From a checkpoint of a small transformer trained on Wikipedia.
Architecture: LayerNorm before each block, learned positions, biases, tied embeddings, normalized queries and keys.
Each number is 500 + 40 x the weight over its row's rms, rounded and kept within 0 to 999. Layers, rows and columns count from 0. Numbers have three digits each. The size before them is the row's rms in percent of the matrix's.

# layer 4 attention key, 192x192, rms 0.0635, rows 129-162, columns 144-191
131:478526487467514507488554490469540481513524538441548458505453484537463513475515506534502484501544484478494474521484452603504522492482463519501490
140:486537502463478494466608477431519464522512528444528535440545438458467492448496531500497475512544454520524490499451471629495538510524515487470476
152:502586511501487504472636518432530493513515484477529514535519511464512461494466480544448501520508527458473524500466506577518549468565554517509459
148:481500480508520546532394462499496464505514505488472490507446464511473482523524476495509511502505532495505495501546488502518497510524545466500505
175:495553518471450527474646507478522492487505489467570536462547474461467494471478525497495487505514433505511489462465437634481508498516523468476502
156:501496480521463455489517468478539476538538510479489556450446477498526510521491620555499544448470566534402531515433468492531468499553530483454487
131:522504466479526488542455516533508524527476560540448599569414519447547559530482537520453554476511561459523470466472535440543500453530466505551522
146:486474492514580507504435494487506477468527460456438450461506473532424431522501459482513507480520499463513505480441494555505502494546510520519476
144:483463498489470452524516482548509545455479520555501489506528525464516530523486498512520500496499505519518492497487522430509482490497510506524508
202:500557494465481538459641511495508532502494511486564545475560497467498476471469498480543483466512411536491490500489446613483537507480509477462495
133:491510502474506449474607523512528544486520508583480507547521534515507542499493513489521507513495481468485483502445497535530472450497442485501484
143:512473549483507477528478448458503427503491481486515456522476544441423491482439474506424532507542468526467491452526553560488493524483468502482558
122:420538510477472558482497461445517512498495557481477556468551482447491463488459468530546448508489475588469496445542454510496504529486560487472585
165:497503493488466497518603523533499537475497526534549535499527497498534504489458518512500461503503482485500499503458533479492509459505461512483528
149:525481464457546498461549489480586494488493529459481533437559445441421577504471601420524470456514525552505423510546546482454451567462529525492577
113:503503507509509477517370446504530464470517464469491483540412513564472509493553510483543478554451588478488507485557521471510548469505514502532508
117:497549481436459508487632531462568526512525517485583532472508502516492529489490495492517473510568454521511447460474470628480559471496490495492516
137:559505465462514451514527456469535486472526466449495512538427479472435498500493464470445491472551532432500458533516589557470519498538557498530428
147:532471555502517488498530498421548441536528484510522471572442575450555487485495462550431507546464512474476517528473535479540535512464468541462493
134:498550522489492515477652504500528552469501475536513492461557499465513505478517491497544509494498414533538466534460473581529539472503487487485447
145:473563503470462547435629481483519520483521482478525531443549505490486525464506509469561473522507414535517495505487464609501507529480494446492513
143:498573501515517510515518494489524417532544502453521543454447492465518425512501467529440532489527537448522486494512550460489532542508537510468534
153:508486494471507477477523529529482540485494524539498489523499517487551521513492527518509497496504501462491486509484538429485524482510470505505481
182:477485492494517485522531516540505543465506543544502497500519514515516512509497510495505500494487502467509485482456534439497501482513498501514492
123:520530435500476574502542499459473483476466492481564509482499477500447462448469460464538483485543447530524469468527535611536434489418484479505452
126:528493500484538481520524478455523475477490554527565503513551518465483548459512517529470448492514429489475465523559528532449507544414522521414501
141:497549498467492511461641536494563533521466501473523527491549491466500471461473471508546493549525409509535511485460461602461508450477505505493477
151:493520493471477486486638541542509541484509537552526517476544510490515526497476515512506469518516465482518488483433512507490532461517485490504498
150:509432510565508468538348498492472474489496478498470463537445509523490484518535508541474518527478595459465533519509565397495495502516530519514518
133:495509497429489515447645518518507523464501517502525525471541476508485520493495523468535473501532430500496458487395443590492527463538473487475481
148:533521496516488525480464474486511459522506469458493507507475495493489484485496451514468531514512501526509502488539479561489485519456550495485463
081:519465519564533519490510496466508472552539534548485420478531384492595565481509456566491476492436514478473421513437548512506587535457485539523522
074:588482487507520480536544487496540520546489466475541452518522483477531464509493508555489491536504491447494488481506495523455533460534560524572532
075:491538495508537514485549516450513468489550495517502439498522462437536509497469455545537472522388468490572440545511558537442513477453543521499579
# layer 4 attention query, 192x192, rms 0.0884, rows 130-163, columns 144-191
117:558519526473516571566461504476452471480537502457506433548439535531468477488490515462520527518495467530485470499491444563509517550612540494515501
133:451491546467539525527485527415519450528556517471527463481474494574447455512480457438488454500547492445445497470392502557584531469539454459459454
138:540477530537546413531419533549503464512503542532457454530553526510477558533584521491444551462441530497485523520457520427530481495425477452495473
148:499499450506546496544471514466550460526494549434479475489464460551437494519518485466504476486537521515477485478496463554547466518543533489503449
121:535499517477507494425523520470526490518483483560525487543494533474529489508556411455445518515540459458517483455474534500502573445534535521559579
107:583463484466426462532524509531549472499518521548496472528546512534494462548534533503450474490463544489472476503472546499504618475515494465466459
110:486451543525520516515449486501452518514529510480500467559460517498523487429466520495465495526471559534471518463529528423493442559484441517434590
122:427547508529487512537569500546509585495522494445520528503537528473518574470511568528570448504506461515524501549538507513444464446383506444478489
184:489498504534475530440486496479533464588472466455435510491454484519479481531536449484477528556480487507505534531556472575509480534454521501533500
116:537546511513457608496528512484440509525545477437569469481564510450487456478463505475553460443474479494498556455481482528433587515422540530429558
103:490483515502530444479510558478555481488471498519493534551442417551586526437514569516445504473503525497484441560414483475446497486591568510450520
106:600435474485500474461506500562575515550529466498564464546507574564501541527547481431439564544452504522515430516463515509491504512443544452531411
156:443496476446478492432585504501477505499513471464518552513542494476509528466470509412528497427575444504499491499446501583409546477540515470506506
122:559525541461493492528494504603415512479498472484523480510470517471479515510489488532502523513456476623526522469517419466481453548535480518594488
099:561507467456526580519468499500438472491518428539572515480556518514491503522495474536523466494510488522420473545439525469491482551519513501526524
109:515498483530496452477513526522498425483503526456524526578547492532415507509491489478493468489403478511442477547521497508502515467542483459473490
114:462505511432471558464489514447429455508519566454534456524511549575506427439503582515489495556519523459422521481412527497571508563616479516440593
117:499534522521501498507519529457547490558542380508505516510472492532513441538410466472443471471542510440453490546422487534487590433563522517504526
124:486527486534459559493512478492486568528556462430459522444546506453501499500478511497486533540532454491523500469508463517491463521415495504501509
128:557517437509471519462498504487532481562468459478527512459513545484551493527510490573532520494489448575470477495571433529458441565395578490570441
115:531418529499454464431483529461524470515533466472455515616445518618506446508499548486344550541532479480458459563422510512479523455565479533520466
140:481522468459429526487558455507475553447547503431530542480541530467520510456445535520518479538503466545483556490531538558483562481491500530467517
175:461495510448449524449583467520488568458523466489524516522549544472533470435403546486526459531505458569487520482463529544498507455498477532462536
110:482516470532552435554516512557533462470471543462435492410515489463479504471560497512569493444509540485501534493570395480535558512560547473391425
105:443497491475461484468529543508422483494493537452530535455484520482455522522497491460561451460547535473577524518529476524493486526556498527546509
125:573511584492486599549457492487488521481568471511540492459470473472460552505514470475443487481452468560495497535536497524494514525429509524453516
125:511479472498426570478559479453503494435494504403488535515561490478476476465482538435529508445497467519491482516484487566460493451489468508474513
130:474501561454553482484526516469507478487506480586490512537462455520500497514449475465491463469517531511502500445453538471554540430561476533491523
119:539490467533503560523469439506453519538543435434506496555511533485517434423454542474497461465493512511484511507546537506392528513456512523474576
126:521510494515542471513424551461511447517492534467452486490464469523442537548596553490505497519485530497444482551581460480588483539488495499513545
080:540451481504569536499459446521438469489514506490515489484535484511454507475492420496571475495477518504517529446457567476526466447557492493380479
101:525459505502528535540508472565490525469493549498485477446518429538428442457463475478586498517529524499497551478509504500535557452577553545429499
092:499442513467563531542503452514487502453517543505515462470507443548435429461462470503590457481518513529473569436517524469516532484560516533408519
112:449514496561476488501511498412554455548513419456525518611413514508581512528507538517409507478442510430442476513412532486483503492464442472540535
# layer 4 attention value, 192x192, rms 0.0694, rows 128-159, columns 144-191
155:543459562458563461445514558569487530468453530485551500587533481452434555448491488365487463463460473470571509515532484499508486501498439587498423
156:519538508510575501466501514518550527531479465478504508503488465422526520471526435472562499420466494470395503534431482511506498507464464536449574
175:416522511517505448527485497484484517523497491423510490486476640513544606480487473450496437438546473487469561567523482516472496497459463442499503
176:559520561452484570466524486516605538498487513506494511470491517513394585519522503480556503566474557493476553489461579490500607535561524448502506
139:548547593438500509527500503555613483466526492493531502458541498507461480507532524399474514490418560528519517557416556464515543446549487479512489
184:495548414495482513524500488465486515585444569494474468542500526399446478478490609536616465487510483475416470456514554506482556522509523457519516
168:481452551480476467549496515510516424461464441471515519457488555445535483495495415427520495487439511556487472563427472505549457509472504414526587
164:508511414507468475543501496464403480577553550488579497495539394461495488470468532513495527538620532489554517518524498500424424536468448489511450
119:515523531478507575450514525482417483502469461445561459596474428527468540484533538441543365462498490487469515515533437508466441548517494513488455
155:458460523433488507491504501515488411488415450453540479576511580512580545496516569521497439506433518500506455491528443513554462443443456550530475
155:583532480577508471522495495497534583512517509541463503434487470542449486491509542505527545481470510463489480524420534450529538480520446508452594
180:525415469510426475514511496500439451503516583542500529523566443451491516509467535548471597574552502508414456473517551488515477513453518445479487
168:524476492486481572463505489522494468463515437511534495466537532509511481497492522630561495516461506491460473479511474457507494502476515569529589
162:520515512539499455486509524572469536451390530422526497531514429556393545451501520450603475503527531463476471586519533501480457469485426555502525
212:511454525560510513537505518492466468509584481443471502421481460458491487456473423510521598556567534503482533542594512495455472517450541452476542
164:525519598535526492532508504550493482465427459449512491583474508476441506452546573470524374451503524458524428550481445500486462487547522565535563
177:625478519463535515499510513536569467485513478502494519433500457555503500470520511454488517472445546470590497554493540475520538516489497594483566
169:545469526526485546441490503497443566498537537489537514600493417571422533538491498494539443583521488482429488519513513552463509515558523448467510
178:445558383477505547475480455473514453534508519516510478507540435545551475533487500573558535467519503492420542504503534516444500512460556524517480
184:519453477562477486509496510509502460433433470514515521577523473560593498520481433620482480467533491480373456517488489505496463446408486508516581
152:570549493442547584458503529469583545534558485465503496445494499458473555480493565534553512427436512469501521535501506453498564518496450561454552
193:521523537511553489484519515570587470505431452485460491480492488445528489473541419485477532563419521528485447536445480505481516472467456518517558
152:552510528419455645414492472495529565516568506499532464550491494489462577498508544531554457506490530512372566471503530468480549558557532474481530
179:511474569481478448565534537573483480423427476499566497519534533475434446481527488487531517553436521539546425491499506489550473461529492584555473
181:407431517540513439504492527519420501456571479482477500422469515489532437467462493485407515542506453528621496511576415482539453504499508500477428
170:573554486585513474506497511453490553523585537561446537493481442503487478543513521533462572483543476500445445476435511474503549485504491400451564
152:499430454470473509446477526494561467494476462507544548571530580580527607522450503508449431522522511428492545514508473498539542498417480523460484
170:471621461458489478527520485518551485561404569512534475522518475532477535481519529404561519500509529489510519504461562521487562493509463499510420
208:414432485408491534416505469495593503495419465523466504474485574565532559523496437456506472513489500533479572501505517532532496515478479513533510
188:453578408560504508512488461405442557551594547529492503432491512505540463552478519570489514457548485500509558480500535492478530530501531464463444
140:543572436571450398615517476495444447539447568520487504459566508496506486516493508520462528483556524508473461486472550500489473491472509465517500
149:454506491505528479527486518552424562519392514431470475550495577433427539428523581456561434439527469481466477506523482484459538526537473575506526
# layer 4 attention output (transposed), 192x192, rms 0.0657, rows 128-159, columns 144-191
173:462434428568482467502490510488594592555519504538461498482455531521534431458544507575554592539527533492502504503500462534512462471446535443473490
179:489440471503509442568467497512483537441503541474468493506560492580506493486496516507564515529533587502478505465526454515519461480530532462524377
192:548515544519492604475489457518501488526427462537483477417499433548549420494468494560410579499448473465517493482495545474506571483466418556495490
181:459551518572504491486489504413510473529505471561525447508543550473563446482544463489465486431514460492528553516546502474488387466425525461508481
162:480491484583527494429498482432491501529506478539513513536480506461584473452546468533548510472488465415450552534602508491516468519372481474501497
206:544481486503527489456500522415516475441551385477550532432466508564591480498473445492430541525445539609460453537488476500538402499585502575543564
179:535529474501503563461480477483487512532514570494497499554474468559556494460514532619521524485469509376470491490589549485526509548448440487455481
165:533508465421508556418527480547568503496448457517544539509436535505546535517538526488452549468423469572511449485464490518571535483564431541476584
126:523485503566459513513478450495550507495513473541416476404473525463542440502535495530413628540455479531546547489496478500511496467520534523553445
163:541522543573492509583545499522458540519544561494478565438419463449489456483475500532452574513472467512479547522496543495505547487554508483454505
156:436456478476495453473540549494477478424520485507536526572586510559489568514494438452554455485576521513500480488494443498501451517525532468551442
188:541531492469559584436490530505536484512522458473556546466447520497493516467544475522524451450461455596554497492508444485524457550563441495455595
176:476553547533522466630508501471473507482547595490470495493454501488461531502493510434449504465521519548544492497406512516511507473545576446471470
170:495465415519507485456493535468536532508555464508408434462421546538531466434516484539417629500482479558513488457450428553533518542545541482495465
193:503602500429528556492477513492539514556457556551477455517517505531454508477475581527486486440450452457549433457385526506515578522479458457446509
163:519501529580486522430515477436474542514558514523432506418473522483562456461504499523452604528435473495477487493517517502485480490403518474521395
188:448529485544515463521524464490501500508487620569530515592497531491457490500518453510513546445560520448502495469505499532516500535500542457461436
180:490488516478505509470465504488505519476496399503450423428520574453514489521523483479476494537499478540550502442525423503441431482466537544516457
199:537484481444533465554506506548485463429499509452534497546480514500464524557482475425487497509521527590505508501476486528533536503651521586489550
205:522529504453541501500492514607416497477494571425460563432477483500451526511454544451508450516494491564523516460486502504507527549571450500473452
160:463520540572540467605497463426513462506460536549485442495520502524476441516508436466454550470530546475538494460439481528492501490471595476477407
190:490516480514483404495525524495448528490521563481484514533482499510475490481487545526539472469477534416415541492545526518524467533502502450498420
157:459525537575536474584477453439534498503482491530520466451532526455534451509542445453493489463521497556568553515503449500520448455486595489524466
177:478481460537486497456516545415517561549637513486467519555385519484550547425528538543489531502500475494489470545485534519521475510441524409457568
182:506505492483438547506497510523552529555493526524463519546469446505463526478503520539544493520498497420488458521422515519473595537452484486517531
163:445445515438512487445496518548440469454463441473522540508589524478460555519492481444568383508523514523491511474520460461459452512478463513553457
172:502547566551504524557509485584472517486453580540482550438478453445477436506505457495505497494539485567548558464483499472482515490529496510474483
185:508423423509496421435520537500531496479554386522549492544501543497571478480490461524487558522488491563443515513561487508564471480572517509524566
201:507539462518482420624482498522498491507471564470543430539545451533462468514484510545517486471555523454498532486532507509484507471567565460485468
183:518477567424498558489503473534499423472420414498515486503567485493487528573470486384473442529507499551541485511460519457473535471475490608557550
156:536477508456529585343518500525473464480512440486520554474465477512555517472506492515491515481450469536441510515576486488548499572497367564502570
152:543481521546506565446524494419539504499541503539520520435470480568624449498484470572444624530458511532499464482461526509509487490493507530502513